From a checkpoint of a small transformer trained on Wikipedia.
Size: MLP 256 squared ReLU, vocabulary 512.
Architecture: rotary positions, untied embeddings.
Training: a variant of SOAP for these matrices, 113M tokens, 6904 steps.
Each number is 500 + 25 x the weight over its row's rms, rounded and kept within 0 to 999. Layers, rows and columns count from 0. Numbers have three digits each. The size before them is the row's rms in percent of the matrix's.

# layer 7 MLP up, 256x64, rms 0.279, rows 22-43, columns 0-63
105:522476493496501432472513488494506505562497471519495524505485519454493499505485506479496515454496501520487520495498489551513487536506526483475473526514521509558513437496532497485508554496489522
107:472486462509479511478519479458528465445498473509499554545482477505524529492514492476512512469489480522458530513514527534519491502508509497524530489475484474490563495498523516549475501470493490
111:491559474497514525483452524493493457546518477479480514516467484536529468537480524482513494505511493508522481496504537530495494481537516498483496473470533494505535502554505498507499491478496431
084:493545540462475526476511531495493497506487483511538558454480503456495483522506516491529485534470472530518461474518482489513494481517484463506469505533524562501514484479514511510506510511486544
092:466501495542469500512482485481521484479494484431470480477456489488457517563471474488486517480517505524493550486498483501544539510496484497529518533522512504498534486475462506522510529485486512
098:511476464469504519531470493517517504494487478483502507511488438492461497556501432489438483526492489522528527484481507519491511501523456475467501520506513479547513481520490507524486507459517497
101:519476454501498450536521486470562512518484485538468477476492497496460552515491497461520523524506494489543495481511525482504501485468518509510448510531493489538489467509482527501460510482523510
101:537461467491480517475491492510480543498513515498443480511504516447484439482530498479515498485507539524523460494499513470518469536494501502507500502531508478538468538482531493518449514525492488
096:507492478460564492526478519488471494511507519519515466452524523492535466503481485505488490543481512468517558493473533479523503499545527518510522508532499503508500472471498505549531510468527524
096:484539512520491518515506523466506496503459462484484554486525459497518537506497533468488486535480502538496522486523507540454523499521460503456511460497489538498508485535467466477492515509538506
098:533479528481495509517488507511516439476487469503474477491456495467472471459472529514491471482551486518465518516485555530497510516519543525484540491511473476510508499524484521461512519501517529
092:490492501504473546509473478512504477469531489519501525499424500476503511488458522445496514504518455470515542445492519515460491534529511476468515524513506526498500523513456498522486504514487519
104:522487496476553523520506438509484502503487511463487497492475519477529501494517471488491524528513527495533534473507498502505487479490460462467483455462502528455508511467531552516526522471529500
106:489501476453521481507496496462506532498515512485542499495484510503480449520486543506510532489526517506518485531489545454554498489536466482486488492468483465504461478470477527517453506487527532
096:479462486490471515516525501502508456504519512503512528484540493500515536494516474516537500577530496478477518471475520538489526458508477504494526515471495541494452496481451526513494479497539485
100:484493479514523495522532474510541501501483476514509506476502500480493463411467516529531518485541512537485509508502458472518482465535506478473491485536508497512539452455499483490503511507506524
115:478516456494434487502507487516534494475526516463484472494502511476520503513485526464487509506512503462448498447508510509483505528567461461515483490476511523499489481519502560507507489527500509
090:482515476504466454474517522505483524542501498475520472488487506491492488444517537490474487506505520475518509544534461499481519496517512529532523478502464473493466509461546507501520509511551445
105:449511455515474516450527514516479501493511524516489569485509491502505468515498507462479495511483495545500557497492476481463507478494523503541524477474491524472480533522510516516541516520465487
113:483471495483518500508530529502475490490565531544507524505494490489466476512481527512521461554493460498489492486521506490453535531444520553500494497455520494487483499544510495507498526507485512
103:467476502501498481484495518490523459474488488447508484516500450510499499530504487512494501482453508479449497529541531547545552479503492493491509513470493463496509491525532504487446518512535472
092:484530493538479482451505510514534513488526485455498491483483454516496524461500477483475553541479514502528514540495471491511476464513499543441505488513498488466500483479516522504482506508538459
# layer 7 MLP down (transposed), 256x64, rms 0.271, rows 22-42, columns 0-63
099:539501533491522511522504468526507533482491544521487501477469531538523516490508525494535460506480487472498471506462480525491476557515495534515489492492485521523518557551485489475504505499499442
105:478530518466539454506475486529479501517496509470452487451511466520519488469506492503546535498492475514458469496507547543473478502509501509504513480519480479493490492442471500498492511495455533
104:484474505451522508491517476473457446452500490493469506507541499545483523513494516475511528523483457476492528461504517515461487530527539511501482515493495464524479524485498462503526469543508496
103:516508483511503507505474501494480567551460477524487457508541496516548507499466459474521501477478519495515519498500511452482521515472510455494493495517471489458497483487542462492488473532479482
083:522487487490499483493469491525482516559500513479503469488519485545482471502468477490507521499456476497480494514506489455452524537546521462520534504497508548471487488501545499529537466521524483
098:495450501512480544505520506520495562520489485517526468506517485486537450489496481465549532507505512519497503479482537513488450506521502505498534558493504525500531509462523527530513465484489515
104:480481533533446532475474474505493494485465487517499508514523502472468477536499471567528513457501513498501502471495509490510495497513484543446487503452508525504492471567483498512491470509499495
108:477506507554478491511498476533519511471553494471529474490513494509437499512501460480517487496527505493479488495467501490475485459468475549497582502497494492506489517476462514486478526521497489
104:472490477492469473463496511501468462476482466506459500487481485526501531504484487466527492540498520508480467462476508476486469491528525473536518531490505472501453502477523469531543504457545515
105:488477534481478485467471487493487546504482531490513540502475516541542515456530496493520526505493499522448493508465498557484532504495514449488498499512453511478524483528533486462508523474480500
100:477496495546515474488494498510517537492536481495507509513499530483506526521515491495516496470488542511519478513502500513477451532501515483534547490500529484497457471541453493492484410475505473
099:493507457481538473489525511535518496530537487542512476530523486534499526489537473494506531495481497527484493551478469474533517465468495486479511480521520487454519453498512518544485466480499522
102:547473452491482512488481496489510521484470497512529465486518528496534449515492514501502508494499501523495464480478512498500490493513476521515465540459540469548564513499499458492511446513474486
100:537504440501520446537495505442483516472469496529502536518502464537501515515461500474512479524508515508446455525504505524496487496496501518496471488506531513497486493515461472474546496485478505
095:485553509477465487513516518498485491518495536533510547491490472472504487487503479476484509498557449487501486543491532455499494529490483491488520507537493491516508498481554471447515511525448498
098:480555489509496493493504554521483529491499510467494522465530499544501491543503468520466517490483525533537460462486500518469530502502517490563491513528467511465532467496488483493501508528497470
086:518462487474455450477502530513500514508481506473503438497512506513502474474489489500505534490482522512462460496459488492488504514548464491526521490466507479484469521533541530465488467481463481
095:466462529462475505514474472502499503514516482516473500479512478495511542520494465516492470506464490487511515500488515516492514509486449471511459451564532461508534468497519500481508451512546516
101:532448492513503527445540463497486510521504479464495528510489496494511478480506542529485481499528520492512446478447507499454511475496502487563482521494495521495525487489472502483530488550509503
108:552506531481509505470502500492462506530489529503539474499533428500496490521485508500512517524477438484462514468438473482504536514505503538489505503478499463463518524512502471480513514491503496
099:481475465502501485509569498499490518513516506424504516479498471508492494472497519453515478520473487510510533481502491503492532521555502427493521522457482517497491481507499484521510522460525507